Weights of a small transformer language model: 6 heads of 32 (2 for keys and values).
Each number is 50 + 15 x the weight over the matrix's rms, rounded and kept within 0 to 99. Layers, rows and columns count from 0.

# layer 3 MLP gate, 448x192, rms 0.267, rows 340-388, columns 144-191
59 48 53 73 56 77 49 64 75 56 38 55 61 33 62 37 63 34 45 44 48 56 36 55 25 58 34 48 64 40 32 40 70 42 34 45 33 43 41 68 38 54 27 54 48 59 30 50
69 52 52 51 65 48 69 50 43 17 77 43 43 70 37 49 51 55 46 40 47 39 71 43 59 65 29 60 53 53 59 22 50 65 49 69 45 48 42 49 54 60 60 59 70 43 53 55
31 55 65 66 58 13 68 50 57 54 42 49 24 44 50 61 45 57 55 71 68 78 35 40 20 46 31 30 32 66 50 51 53 29 47 63 34 51 81 58 41 37 49 50 56 57 47 51
50 56 41 63 60 65 51 98 28 45 59 54 60 57 49 31 34 17 53 58 56 36 46 46 43 37 29 43 48 51 38 63 65 56 21 54 65 49 61 46 52 69 45 36 63 43 51 29
38 42 71 61 58 45 54 86 55 48 47 33 63 59 27 53 46 29 51 16 67 16 64 39 45 47 53 39 57 26 58 37 58 38 49 69 26 55 81 70 61 74 60 40 78 30 31 40
59 39 16 63 57 79 53 62 39 46 37 68 67 27 62 44 39 40 46 54 31 54 47 74 57 42 56 62 45 49 49 46 48 49 40 49 25 51 39 51 39 69 51 49 30 73 39 49
42 45 61 36 56 85 47 48 46 73 44 52 43 52 50 79 39 64 46 75 38 56 74 43 33 52 43 48 45 58 38 54 40 41 33 51 37 54 16 43 48 80 51 61 61 45 48 41
43 46 67 59 37 51 46 55 56 58 49 51 62 44 56 55 83 44 57 51 65 49 50 57 49 38 57 64 38 19 60 46 31 58 57 64 30 47 40 24 62 71 60 70 43 48 40 46
67 49 45 56 55 69 20 35 45 68 33 52 48 41 25 40 47 54 52 72 29 49 65 44 39 49 55 38 77 51 50 61 43 41 63 61 61 59 87 62 55 59 47 41 47 71 42 58
65 63 46 50 54 68 50 39 57 40 37 47 38 57 41 53 40 37 24 69 46 27 50 60 49 33 26 37 44 64 45 52 50 60 47 36 45 82 33 54 38 44 38 65 64 50 77 48
69 54 63 46 58 47 41 93 53 44 57 34 67 33 61 79 46 25 57 42 57 24 63 76 55 43 37 37 50 52 27 55 65 38 63 36 32 57 55 68 34 56 33 39 43 33 61 73
68 52 39 73 63 49 40 57 43 32 40 59 27 30 56 69 52 43 44 66 42 65 50 45 19 29 58 57 49 60 73 48 39 65 23 59 65 56 29 31 42 63 42 62 40 35 53 53
57 46 57 31 70 32 29 60 42 36 36 77 66 56 48 48 44 40 40 55 51 45 41 58 55 40 46 10 87 28 33 63 30 65 75 62 59 39 42 51 46 46 77 32 58 39 63 51
63 46 59 81 54 30 56 71 47 63 58 46 59 62 55 78 46 72 39 21 23 61 21 36 44 46 27 39 25 17 39 53 56 77 47 53 53 40 31 30 46 59 65 32 56 74 61 48
33 59 41 69 39 46 44 51 71 61 58 29 40 57 72 38 39 50 58 51 26 20 23 27 73 89 38 55 66 34 29 61 46 46 42 57 45 37 58 38 52 58 36 43 43 69 55 54
43 32 79 32 46 57 29 18 55 48 44 65 55 51 59 50 47 50 62 73 39 49 47 35 50 34 30 34 61 51 65 37 64 67 64 54 53 53 54 27 33 67 72 65 74 51 80 52
43 64 64 34 62 38 32 30 45 37 56 37 52 63 40 37 36 29 80 59 55 54 50 54 52 31 84 56 53 36 57 60 68 38 18 66 51 54 64 37 66 35 46 65 53 66 35 51
43 69 67 68 46 30 66 40 64 49 34 67 33 38 43 59 47 35 60 39 63 64 38 58 57 56 51 73 62 43 39 51 55 47 43 80 55 58 50 64 39 47 66 12 45 64 77 44
53 37 64 50 44 17 68 59 48 56 55 54 49 83 47 46 51 26 74 56 61 31 62 34 79 55 54 46 70 57 88 48 56 46 77 39 47 41 23 45 50 84 71 44 60 67 38 56
42 44 28 70 61 63 34 47 96 58 38 55 33 54 61 53 60 48 58 76 34 63 61 56 43 53 66 55 40 48 26 51 41 53 46 37 47 55 48 40 48 52 37 84 67 52 57 53
45 34 84 19 49 62 33 41 10 70 56 72 54 72 29 41 46 56 63 57 22 17 58 42 51 27 68 61 47 38 37 35 47 64 62 62 29 93 39 52 48 42 62 60 46 60 41 54
26 73 42 55 38 44 32 30 40 22 45 41 46 56 51 61 49 47 35 60 47 29 29 42 29 66 78 44 56 49 41 34 55 62 65 41 62 29 39 68 65 34 66 49 14 60 82 30
25 54 50 44 47 59 38 66 43 26 35 46 30 56 52 52 39 79 32 56 49 14 50 66 59 41 60 74 23 25 90 41 26 55 54 52 48 37 76 42 54 74 63 65 57 56 69 45
75 49 66 47 35 66 49 62 93 37 60 59 43 50 24 49 47 27 41 40 53 49 52 62 33 61 71 19 77 53 75 80 69 39 61 55 62 70 60 19 52 52 38 45 70 78 22 52
34 48 55 33 42 53 35 72 54 57 58 72 41 65 30 35 30 39 72 55 33 39 40 50 45 31 35 41 56 58 52 62 60 39 54 63 31 66 48 66 66 53 37 56 27 50 58 55
60 54 55 66 64 65 83 33 42 49 38 58 73 53 38 29 31 43 59 39 55 54 47 23 32 30 40 33 29 31 39 47 33 30 47 47 70 48 35 46 68 43 68 51 42 73 47 43
58 50 43 51 55 61 25 35 47 34 43 62 30 71 57 47 45 49 25 20 45 46 36 39 39 45 37 48 60 30 47 39 41 50 45 35 38 41 39 50 56 80 51 39 50 44 30 63
65 38 28 56 35 72 63 52 53 55 31 17 40 34 48 67 64 49 33 43 48 32 54 40 36 53 56 36 48 38 90 33 42 25 47 41 25 63 27 54 53 49 40 52 84 52 57 34
71 56 64 65 35 60 56 48 32 42 52 53 22 36 47 48 50 72 41 57 62 54 38 41 58 17 53 27 75 40 49 52 38 41 53 42 54 62 21 65 34 68 60 34 59 99 49 53
35 60 60 27 51 62 47 33 51 64 50 38 48 77 68 38 35 80 38 43 73 47 40 41 53 33 20 15 44 40 41 40 58 18 85 65 45 49 48 37 55 48 40 47 57 55 29 44
50 71 33 57 39 43 28 42 61 43 53 51 65 72 42 54 50 54 29 36 45 66 59 75 57 64 59 54 61 43 50 32 76 23 41 73 62 62 42 60 65 51 55 47 44 41 47 45
65 49 28 67 50 32 58 14 45 15 72 59 69 52 62 43 30 43 81 69 60 65 32 50 59 50 53 40 79 24 45 39 65 62 30 33 43 62 81 52 21 51 46 68 48 52 50 56
55 70 27 44 54 34 24 61 56 38 67 50 28 44 52 57 39 42 77 74 57 51 28 81 61 57 51 48 24 41 45 42 45 51 48 37 48 57 53 37 37 44 41 28 50 47 68 49
37 49 29 38 79 65 45 34 56 51 42 43 31 59 64 59 44 58 14 40 20 44 60 36 51 51 40 46 86 63 61 73 55 37 47 31 33 42 52 75 28 26 54 35 51 55 38 58
62 42 42 37 23 38 54 76 52 49 49 62 56 32 54 32 53 33 51 67 58 43 68 45 44 78 61 40 26 51 31 72 12 27 58 49 39 21 54 68 79 51 27 63 53 39 33 30
33 57 30 68 38 56 42 54 48 52 71 51 29 67 39 68 67 40 74 42 45 39 52 53 28 29 50 36 43 37 57 33 56 43 50 39 33 57 34 39 48 59 43 54 39 55 29 49
47 64 67 50 38 52 31 75 57 47 43 87 45 36 40 57 36 44 58 82 60 52 37 63 36 57 50 55 61 45 40 60 49 71 78 36 74 43 68 32 49 95 41 59 36 60 44 60
44 66 58 34 36 79 58 43 59 54 68 44 37 74 62 60 58 61 38 59 66 32 47 40 38 17 36 27 67 46 49 43 56 70 36 50 57 29 51 38 53 50 03 30 60 62 26 70
69 52 46 52 10 50 52 51 41 61 46 58 51 72 70 63 44 39 49 52 74 52 46 55 58 62 48 30 39 46 64 25 75 41 33 53 54 77 46 50 52 39 47 80 52 64 30 66
68 59 58 52 44 31 40 40 54 51 55 54 39 19 24 55 80 47 55 68 79 61 70 42 55 44 53 45 42 59 59 57 53 43 30 17 43 74 45 28 65 47 54 60 48 57 53 49
72 38 61 87 61 38 67 39 55 62 37 57 58 65 61 41 44 55 45 19 77 32 73 48 53 56 44 26 52 72 64 37 37 55 61 76 52 59 46 55 46 33 67 61 58 36 28 61
53 33 51 29 36 42 79 70 39 58 53 52 44 55 25 42 48 29 65 66 53 83 21 56 44 54 45 75 58 31 56 83 30 24 44 51 03 45 74 59 62 53 65 55 57 63 58 58
47 47 51 36 85 27 45 51 60 40 75 59 56 39 47 69 80 45 26 69 28 59 53 38 39 23 48 43 72 59 70 65 30 43 42 33 44 60 41 57 47 54 58 80 69 50 57 34
45 49 80 72 46 33 20 44 39 47 64 68 51 60 62 63 64 25 53 43 55 50 66 51 60 43 26 34 53 23 71 38 49 56 47 46 41 38 50 46 49 62 63 74 50 58 51 47
53 08 38 35 49 48 59 49 49 35 41 38 41 57 84 61 62 38 50 46 85 55 49 66 70 28 44 64 46 33 36 51 68 59 41 75 47 51 41 45 37 37 33 62 42 55 64 40
19 36 60 44 21 43 54 52 81 73 29 57 64 33 50 57 50 41 37 23 56 71 67 60 20 63 56 46 54 54 42 69 35 59 31 56 34 83 63 19 60 67 38 59 45 57 32 44
59 36 54 32 42 61 74 73 52 48 41 26 48 50 50 61 61 63 44 84 54 45 50 40 35 54 45 74 37 39 58 70 44 78 54 63 40 46 34 48 48 71 43 48 48 25 63 45
57 77 47 70 35 57 44 69 20 73 51 33 66 60 28 30 27 53 48 71 62 63 72 62 56 31 40 72 36 44 71 39 39 46 59 56 57 77 41 50 52 66 46 50 41 77 38 73
57 42 46 60 40 72 69 62 45 59 27 48 58 44 23 69 38 40 54 53 57 55 63 64 65 57 64 45 48 22 76 53 56 70 86 63 31 73 36 49 58 50 30 42 29 63 63 57
# layer 3 MLP up, 448x192, rms 0.277, rows 340-387, columns 144-191
69 70 67 70 79 49 72 49 41 43 60 51 55 54 46 52 46 67 34 63 30 60 41 63 68 46 36 66 44 35 45 46 42 54 71 29 43 39 59 47 66 52 60 33 24 48 54 68
76 46 37 41 57 38 24 85 39 10 52 14 53 46 41 73 66 53 32 55 47 58 49 23 65 45 62 49 74 51 67 56 48 70 44 33 70 53 55 61 51 55 62 61 50 29 59 16
57 44 52 46 89 88 52 53 41 70 26 65 41 63 38 69 51 55 09 47 59 38 44 49 49 23 57 34 50 66 62 36 55 61 83 46 52 49 38 64 34 38 58 39 20 61 39 48
53 55 53 45 64 55 49 36 84 59 63 56 25 37 60 69 60 66 40 41 45 39 46 35 64 58 32 74 52 56 54 50 32 30 62 38 42 65 51 57 64 12 67 58 37 61 61 52
65 62 46 24 41 51 34 62 20 42 29 51 56 96 74 78 52 51 41 42 48 33 74 56 51 43 38 42 36 34 32 46 51 40 38 44 51 54 64 31 52 29 63 72 51 15 33 46
60 47 73 45 32 23 39 31 69 30 61 43 31 41 13 39 69 67 54 42 34 31 69 60 41 57 55 82 55 49 58 53 48 58 64 50 59 37 30 51 62 59 60 32 53 61 37 53
75 78 33 51 61 46 27 47 57 62 25 44 51 34 57 58 52 46 71 38 52 30 66 70 33 47 71 35 51 49 24 57 30 49 33 46 55 73 65 89 66 31 50 59 48 50 35 36
66 45 56 41 38 69 88 49 53 66 36 54 43 56 60 19 26 58 47 58 33 43 46 54 50 99 14 41 35 52 27 77 43 60 31 54 79 37 81 78 67 44 50 68 76 60 10 34
53 57 83 40 34 24 53 53 52 42 73 84 69 57 57 65 62 35 53 58 60 29 58 39 46 52 47 28 54 85 59 69 67 64 27 57 48 58 49 61 49 69 42 47 55 58 37 67
43 50 67 49 32 31 36 71 59 64 40 49 48 58 53 53 51 24 50 61 61 56 33 24 49 54 45 34 42 27 28 50 51 45 30 63 56 30 75 46 60 45 46 59 41 62 44 38
55 59 31 41 52 32 49 26 46 48 29 53 25 40 49 52 54 61 72 56 58 63 54 53 25 62 55 53 81 42 42 37 44 44 26 51 48 24 80 69 28 42 47 45 36 51 46 51
52 53 57 92 57 63 65 44 46 57 42 74 75 30 74 70 38 38 49 32 56 51 49 41 42 27 39 42 39 31 29 38 40 51 51 52 31 42 53 21 64 65 66 45 11 52 51 52
51 70 50 56 28 37 85 54 92 65 62 57 48 44 54 52 58 59 60 28 40 49 47 44 51 49 38 65 23 57 28 51 46 50 16 47 50 58 51 40 47 38 46 19 62 70 56 51
32 41 78 42 48 52 28 50 42 36 32 57 63 25 58 58 56 32 90 41 30 58 66 44 80 42 57 39 75 57 79 77 73 59 30 46 33 17 46 44 50 58 77 32 51 53 45 44
45 85 61 93 38 47 76 74 58 58 48 53 38 46 58 81 57 41 65 25 40 45 55 77 45 21 53 39 43 74 57 45 43 46 82 35 68 50 51 19 27 46 24 43 29 46 18 45
83 55 55 56 63 60 63 30 70 54 33 61 54 66 58 54 45 62 35 31 73 74 29 48 55 67 21 73 61 24 55 40 71 51 70 60 47 41 61 33 41 47 42 43 37 68 79 72
45 36 51 25 35 46 53 72 56 40 09 69 35 41 44 60 44 63 33 51 51 59 52 42 24 87 37 69 37 37 68 73 58 33 21 32 38 37 78 34 41 61 49 41 27 56 42 59
33 51 61 24 50 71 46 14 38 41 45 58 49 46 68 48 33 62 59 51 52 24 29 57 55 23 61 45 46 59 62 58 39 45 57 23 51 41 47 64 65 57 33 53 44 33 51 31
24 12 82 45 41 24 51 61 38 45 50 34 34 35 40 45 57 41 58 60 35 53 48 66 45 53 42 51 54 66 76 67 67 50 65 38 44 54 50 06 48 51 39 72 33 57 53 45
79 38 60 62 48 55 13 30 59 37 40 45 33 43 96 43 61 67 36 59 66 79 40 58 48 49 32 56 37 45 38 48 22 25 39 36 57 62 45 46 30 51 56 57 53 36 50 42
42 43 51 43 44 78 34 74 35 50 23 33 43 63 46 54 45 22 49 47 42 45 62 28 53 63 33 42 51 62 46 55 43 35 52 71 43 41 54 32 42 55 61 65 58 63 62 86
54 32 77 69 52 63 48 40 30 54 41 50 22 40 75 39 44 36 90 54 49 51 25 49 83 53 55 51 65 48 50 56 70 42 57 62 48 56 72 61 60 44 76 67 54 47 54 48
56 68 42 54 66 48 65 49 59 75 58 30 34 67 38 69 55 50 81 27 66 65 76 53 55 55 65 65 43 53 34 72 64 65 44 32 50 60 35 30 57 82 51 52 35 40 37 50
57 67 26 54 56 35 45 55 48 36 63 70 48 43 47 66 21 25 55 48 44 48 52 33 68 29 58 21 35 71 40 65 30 54 50 46 20 69 59 58 59 45 51 48 45 29 62 62
58 20 53 49 44 52 52 78 60 59 50 63 36 51 42 60 66 58 56 45 69 38 77 66 88 38 47 40 24 60 46 26 45 45 22 31 48 37 27 49 48 51 27 49 62 84 40 26
64 41 73 56 56 30 58 48 43 70 51 46 40 61 33 35 35 79 23 49 50 56 85 28 42 55 58 22 35 53 54 29 29 52 46 53 93 63 64 38 65 53 37 35 41 45 55 16
81 34 48 69 32 43 36 43 59 49 86 72 67 24 45 24 84 79 38 41 54 49 66 48 44 49 50 25 56 66 67 96 51 80 52 71 40 64 31 54 44 44 75 58 55 38 52 35
75 19 28 49 61 49 59 52 59 16 61 84 55 37 68 42 53 25 56 48 23 38 39 46 49 72 63 43 46 59 47 86 51 34 22 39 59 53 67 19 27 46 53 40 57 54 46 21
42 24 33 60 56 55 41 54 52 73 68 24 52 49 20 76 78 38 64 62 39 55 46 50 46 60 67 72 29 69 26 55 51 44 71 29 70 48 48 20 44 65 43 75 72 47 45 41
66 65 55 67 54 65 42 53 54 64 27 42 41 45 26 58 41 50 35 61 25 53 54 64 39 59 74 53 45 48 33 49 38 38 56 61 32 67 46 63 66 49 34 64 48 50 24 19
53 00 49 54 33 37 52 62 43 51 73 56 51 30 58 63 66 39 63 39 63 71 33 42 54 41 56 44 51 74 55 52 56 69 72 38 53 49 65 38 30 68 43 34 37 55 49 36
52 71 59 45 61 35 46 41 44 47 38 78 60 55 51 57 62 40 42 35 53 60 45 09 18 33 36 68 47 21 54 43 32 56 40 48 27 52 45 48 42 54 51 34 57 50 74 19
64 43 48 62 69 54 53 66 49 53 62 44 56 66 36 51 60 63 23 56 42 50 44 53 69 53 53 39 54 53 66 37 51 19 54 42 79 46 71 40 47 51 56 61 65 71 86 38
57 49 54 46 63 56 47 51 35 37 28 66 48 27 39 66 24 37 58 56 64 67 42 76 82 44 59 70 43 48 43 71 63 55 54 45 50 56 28 21 55 39 54 51 66 48 55 44
58 40 58 50 51 66 29 52 84 57 57 45 52 77 48 58 24 58 56 39 54 29 28 47 37 64 59 43 35 45 65 63 65 35 28 42 47 43 52 38 74 45 23 48 60 40 27 62
75 31 73 28 21 49 45 41 54 66 29 59 42 56 28 31 48 44 50 66 72 21 38 58 37 52 42 21 60 56 52 55 39 47 69 86 59 46 11 59 76 51 40 48 42 51 43 57
67 55 55 34 58 59 41 65 62 56 46 41 64 36 67 59 33 50 54 19 59 75 39 37 51 36 28 42 45 73 41 61 46 64 39 54 57 60 38 59 47 66 29 70 68 43 38 84
60 43 57 81 52 58 36 53 45 54 50 48 55 54 49 49 51 21 43 69 49 59 38 45 31 57 39 50 57 35 58 37 54 67 54 69 64 54 46 26 29 50 45 76 37 46 38 65
53 40 65 42 47 63 48 37 44 93 54 37 50 51 61 50 43 67 35 54 46 54 68 42 58 48 61 31 55 54 51 20 44 75 78 70 62 57 68 28 37 57 45 56 35 56 51 49
60 24 70 17 60 63 42 62 54 61 80 61 25 52 50 63 61 71 49 68 50 50 72 50 46 70 31 59 54 49 38 55 61 54 67 56 60 54 36 49 51 34 16 54 49 27 57 62
28 62 59 41 33 35 83 20 46 45 53 51 51 45 30 46 51 54 51 49 70 45 55 56 46 64 67 28 46 54 51 61 43 69 29 51 44 46 23 80 67 57 56 52 76 31 23 71
08 46 20 18 36 47 69 79 64 33 68 75 29 56 43 71 50 55 52 59 53 20 62 58 48 46 57 76 39 51 51 68 55 43 37 49 76 49 46 48 41 58 52 79 24 42 55 52
63 10 65 96 39 37 61 46 67 46 32 45 49 74 73 57 68 75 40 56 46 48 71 63 56 32 33 42 55 60 42 20 68 80 56 51 81 44 18 37 75 56 44 15 30 59 76 53
20 42 40 59 31 74 41 34 52 47 28 44 58 37 29 31 69 43 56 58 61 60 52 50 44 69 32 52 56 22 56 51 58 51 40 68 54 56 39 50 40 46 50 63 42 36 50 41
64 76 31 54 26 37 66 54 49 16 65 54 65 28 54 35 62 34 49 56 61 70 59 59 41 51 38 50 31 55 48 38 29 60 43 49 44 57 49 31 74 65 27 53 91 23 49 52
57 36 61 53 54 57 24 34 30 40 73 77 66 45 47 43 66 35 88 62 72 27 33 65 62 69 53 34 64 55 39 43 59 39 44 65 40 33 24 52 36 14 31 67 43 43 53 70
60 57 40 34 59 66 30 43 46 54 15 49 51 66 72 57 46 42 34 63 68 39 36 38 43 36 24 37 50 35 39 33 99 53 40 37 82 41 68 49 51 52 39 77 54 49 51 56
40 42 70 34 52 57 61 45 54 58 35 66 55 48 41 42 69 30 34 70 78 62 68 25 42 59 44 67 46 18 48 52 19 65 73 61 54 68 35 51 54 33 51 46 62 71 84 43
# layer 3 MLP down (transposed), 448x192, rms 0.111, rows 340-387, columns 144-191
59 42 29 60 47 45 29 71 67 46 50 52 47 50 69 38 78 29 74 43 42 34 44 57 41 57 68 46 60 38 67 50 52 60 39 41 65 70 38 68 68 45 53 66 80 52 39 24
53 71 43 50 72 29 53 33 45 71 69 63 37 41 38 36 62 63 75 47 35 47 79 62 50 37 54 22 42 58 50 43 43 60 52 53 38 18 68 55 68 62 54 28 57 70 46 42
73 43 50 29 26 65 42 61 45 47 49 49 38 49 60 20 50 71 49 45 44 53 32 70 34 45 39 35 55 52 68 62 27 59 57 31 45 57 51 55 72 53 41 64 49 46 45 44
49 31 61 49 49 41 85 52 50 57 79 75 44 38 42 41 41 42 42 55 51 63 43 42 44 46 39 59 38 44 56 54 58 33 50 21 37 59 70 67 47 37 66 48 35 60 51 41
49 49 15 53 31 48 48 55 34 64 26 48 37 71 47 60 83 55 58 43 42 52 55 64 53 64 73 42 45 51 50 39 41 42 53 44 32 33 49 53 47 39 45 68 59 67 75 61
45 54 48 87 43 40 53 70 66 58 55 38 68 69 78 49 51 45 40 63 67 64 38 62 26 51 44 64 54 51 47 28 36 26 62 39 43 44 31 27 58 20 54 53 28 44 75 49
44 31 47 33 71 58 60 47 58 81 48 59 58 28 69 61 54 49 48 46 70 30 69 41 63 56 97 53 49 59 68 42 18 57 52 13 68 45 00 66 39 62 39 27 54 55 49 50
63 78 33 31 35 48 46 30 45 51 64 34 27 75 04 68 76 45 43 49 65 52 69 09 75 23 59 56 85 50 49 45 78 43 43 48 50 58 39 25 48 53 58 52 41 43 72 53
49 33 72 71 62 68 43 68 33 57 34 34 55 49 40 48 79 57 54 91 47 29 83 50 54 59 62 63 58 52 53 66 41 57 53 70 62 33 53 34 37 36 53 49 29 45 19 67
83 58 58 51 57 48 56 78 42 57 32 61 41 50 34 53 41 44 38 54 43 47 44 52 69 33 28 66 56 73 45 46 60 64 44 46 56 54 41 54 31 56 37 78 51 71 67 24
48 61 33 44 41 39 36 57 34 49 52 83 42 55 78 61 26 37 56 36 35 33 76 99 78 44 41 34 60 45 51 40 52 52 49 62 33 63 52 33 43 30 66 60 40 45 61 67
73 41 53 29 67 69 23 28 54 49 44 34 48 24 53 38 75 44 48 37 45 46 77 52 39 53 61 54 57 86 39 57 42 37 62 50 37 63 45 35 54 35 46 57 24 77 36 40
85 26 33 63 61 30 53 79 55 52 34 66 56 65 41 49 36 34 53 53 49 43 32 34 53 38 18 29 85 41 47 52 58 62 70 67 16 81 43 68 59 68 71 52 39 32 47 29
54 39 61 31 52 23 46 37 58 51 35 59 52 44 17 57 63 36 34 19 57 44 33 50 82 06 61 62 59 56 84 49 41 55 70 35 18 53 55 47 37 59 40 28 57 40 26 32
47 72 67 51 55 60 48 60 59 58 38 42 33 15 73 56 43 54 49 32 67 35 77 73 25 35 36 33 61 67 43 30 43 32 53 51 58 62 69 42 40 46 47 47 43 52 43 46
54 74 54 84 56 17 72 24 63 17 46 57 37 25 42 54 70 58 49 73 35 51 43 42 17 60 53 78 71 32 39 56 48 62 49 31 33 63 60 45 40 42 48 45 60 42 51 26
43 26 26 56 54 45 34 65 48 57 45 71 65 26 31 25 51 41 53 43 58 51 36 57 68 50 34 55 59 44 65 59 53 59 60 81 34 79 33 34 41 43 39 53 39 70 40 42
55 58 49 56 39 17 62 48 63 56 39 36 41 48 51 50 58 59 72 48 48 46 39 33 74 44 62 53 63 70 49 46 36 99 58 41 57 62 53 36 24 15 52 45 58 77 57 33
20 47 45 52 49 46 57 48 58 72 66 31 73 60 24 52 42 64 45 38 37 33 42 43 62 42 47 68 42 35 28 57 24 35 52 52 63 19 17 46 37 41 52 59 47 49 46 45
68 44 42 42 24 17 65 56 45 50 66 66 55 31 63 54 12 61 44 63 13 23 54 85 55 41 59 43 27 44 61 71 23 30 34 52 80 61 20 68 49 50 42 55 43 55 34 23
61 30 21 33 64 34 43 51 36 66 76 43 43 68 39 43 27 38 32 52 39 55 64 37 31 27 64 43 71 47 25 53 46 43 39 52 43 67 62 42 38 61 59 24 25 66 88 31
36 29 36 59 47 16 35 42 44 27 43 71 51 45 35 45 71 27 51 59 55 38 49 76 26 49 51 66 61 51 44 60 73 51 67 53 41 45 45 57 60 30 68 48 40 40 46 46
56 71 57 44 72 69 35 69 34 45 42 52 43 42 58 41 49 42 64 65 45 87 30 54 49 58 38 45 51 66 62 43 64 55 83 59 84 19 73 72 56 39 57 66 58 66 41 65
39 58 68 37 42 52 42 59 04 56 38 40 36 18 55 57 38 65 69 54 52 33 71 47 71 57 34 30 58 65 54 54 40 23 58 53 70 65 33 49 20 37 61 72 56 59 61 32
32 52 76 50 72 40 65 57 40 68 58 43 15 56 81 53 54 43 28 60 38 60 47 65 49 69 58 23 54 38 51 61 63 76 53 39 67 46 65 51 46 79 45 72 53 61 54 57
75 61 60 57 48 61 72 35 57 41 77 27 44 34 55 32 47 47 60 42 63 80 56 73 61 62 54 49 26 51 49 47 42 64 50 71 59 80 81 57 41 49 43 40 59 64 47 60
58 52 57 47 38 57 52 53 46 49 34 36 61 79 64 31 41 37 34 55 37 45 33 57 39 54 69 49 42 54 47 33 21 26 54 35 42 61 34 78 35 78 49 45 11 42 45 54
49 45 28 63 60 43 58 41 76 41 66 41 58 67 63 47 45 62 36 33 53 25 40 20 46 64 46 38 53 55 70 39 45 34 40 43 61 33 30 36 87 32 52 62 62 74 63 28
57 72 31 47 61 54 27 50 64 63 50 29 57 68 74 49 68 32 59 47 70 42 41 25 38 25 43 44 43 54 23 35 37 65 15 41 38 43 45 76 44 69 56 30 56 54 60 63
62 43 52 70 35 35 58 57 55 39 56 87 47 52 46 44 50 55 56 61 62 25 50 50 45 53 47 54 65 69 35 35 54 38 40 57 43 49 51 69 47 58 84 54 44 47 67 76
53 66 44 57 61 50 41 40 41 44 63 55 38 51 56 57 49 59 58 26 18 37 25 79 48 68 61 70 57 40 63 39 52 60 48 52 38 55 65 52 49 51 71 76 51 46 61 41
59 82 61 49 45 46 51 12 17 39 72 61 30 49 68 51 56 66 75 50 61 56 46 30 51 61 78 71 52 43 71 53 55 53 40 46 29 60 68 48 36 69 43 14 60 39 62 48
16 52 13 63 74 31 61 18 39 53 68 50 58 58 39 61 49 47 58 54 59 28 49 56 52 46 37 71 50 53 51 79 40 33 47 37 42 33 51 26 40 52 56 32 47 63 70 41
88 50 58 37 53 79 36 66 58 53 60 34 30 68 48 55 51 57 42 21 57 61 22 42 85 47 62 58 59 36 40 55 36 51 75 35 34 39 62 61 43 61 36 40 32 58 43 32
65 33 46 57 38 59 26 50 40 39 42 58 52 47 67 37 62 34 64 18 43 43 62 29 67 55 35 43 52 21 70 32 50 44 64 39 53 74 61 76 62 61 50 45 40 23 48 44
66 50 34 49 60 00 30 67 74 44 45 60 58 37 60 76 26 33 39 66 46 64 30 80 49 44 34 55 52 48 24 58 23 68 70 48 64 49 66 55 33 56 64 62 38 48 61 35
63 41 40 41 37 61 29 37 49 55 21 58 28 58 54 30 56 40 68 32 40 39 97 48 32 43 44 34 48 55 49 58 33 59 59 52 49 60 71 45 16 26 49 43 56 61 56 57
57 70 49 18 65 53 50 77 63 62 21 57 47 37 47 41 57 39 39 38 27 48 42 63 17 62 49 42 26 32 79 62 40 57 56 47 54 61 64 48 46 58 47 43 74 57 46 23
53 54 57 47 55 52 51 39 44 24 30 45 52 53 39 65 70 41 71 31 56 34 44 35 50 64 44 69 63 60 68 48 62 37 51 47 38 35 87 25 57 62 48 43 42 72 39 83
42 71 36 62 87 77 71 62 32 51 49 29 56 80 30 35 56 37 54 26 39 64 22 29 24 37 51 82 63 43 52 54 42 53 47 62 57 51 28 42 31 56 27 26 35 57 17 69
49 44 55 59 85 50 48 52 56 74 50 70 51 54 82 45 59 38 31 37 60 59 53 47 33 46 32 68 66 49 41 49 72 59 87 46 55 42 54 27 51 38 55 27 14 57 65 61
50 33 76 50 49 61 66 55 36 32 43 30 53 63 56 42 37 59 28 32 55 57 69 45 54 30 45 74 56 39 36 52 37 43 20 74 41 52 46 60 38 76 87 52 72 37 39 58
37 54 38 34 46 42 43 64 40 76 70 78 59 71 49 59 43 43 38 43 69 64 59 58 62 57 57 19 29 52 42 43 16 54 47 30 45 42 66 77 46 66 50 55 26 35 66 40
45 49 52 18 24 39 48 64 69 67 66 35 32 30 47 77 19 65 70 52 51 46 61 33 87 60 47 54 39 69 62 77 47 47 40 58 78 63 53 80 39 57 57 59 67 42 35 69
68 30 44 65 37 45 52 68 57 55 43 45 41 72 56 66 39 67 54 24 41 67 56 44 60 29 52 49 52 55 26 55 55 61 40 39 46 54 53 64 69 51 73 54 32 49 43 48
21 35 68 65 72 50 58 26 54 49 61 40 65 68 69 49 27 46 20 46 63 64 48 55 18 52 41 47 41 24 22 55 71 21 12 51 58 49 33 40 36 39 59 71 58 42 31 34
71 38 94 69 38 35 49 36 21 52 30 38 50 24 30 71 39 19 50 33 61 47 71 43 64 70 76 66 54 39 72 59 54 53 39 49 51 52 71 44 60 41 43 51 42 39 67 41
51 72 47 52 48 12 56 42 48 64 48 29 56 48 61 46 49 64 60 43 47 28 26 53 74 52 32 56 46 72 45 42 48 31 46 33 52 38 49 70 31 32 35 46 36 58 41 73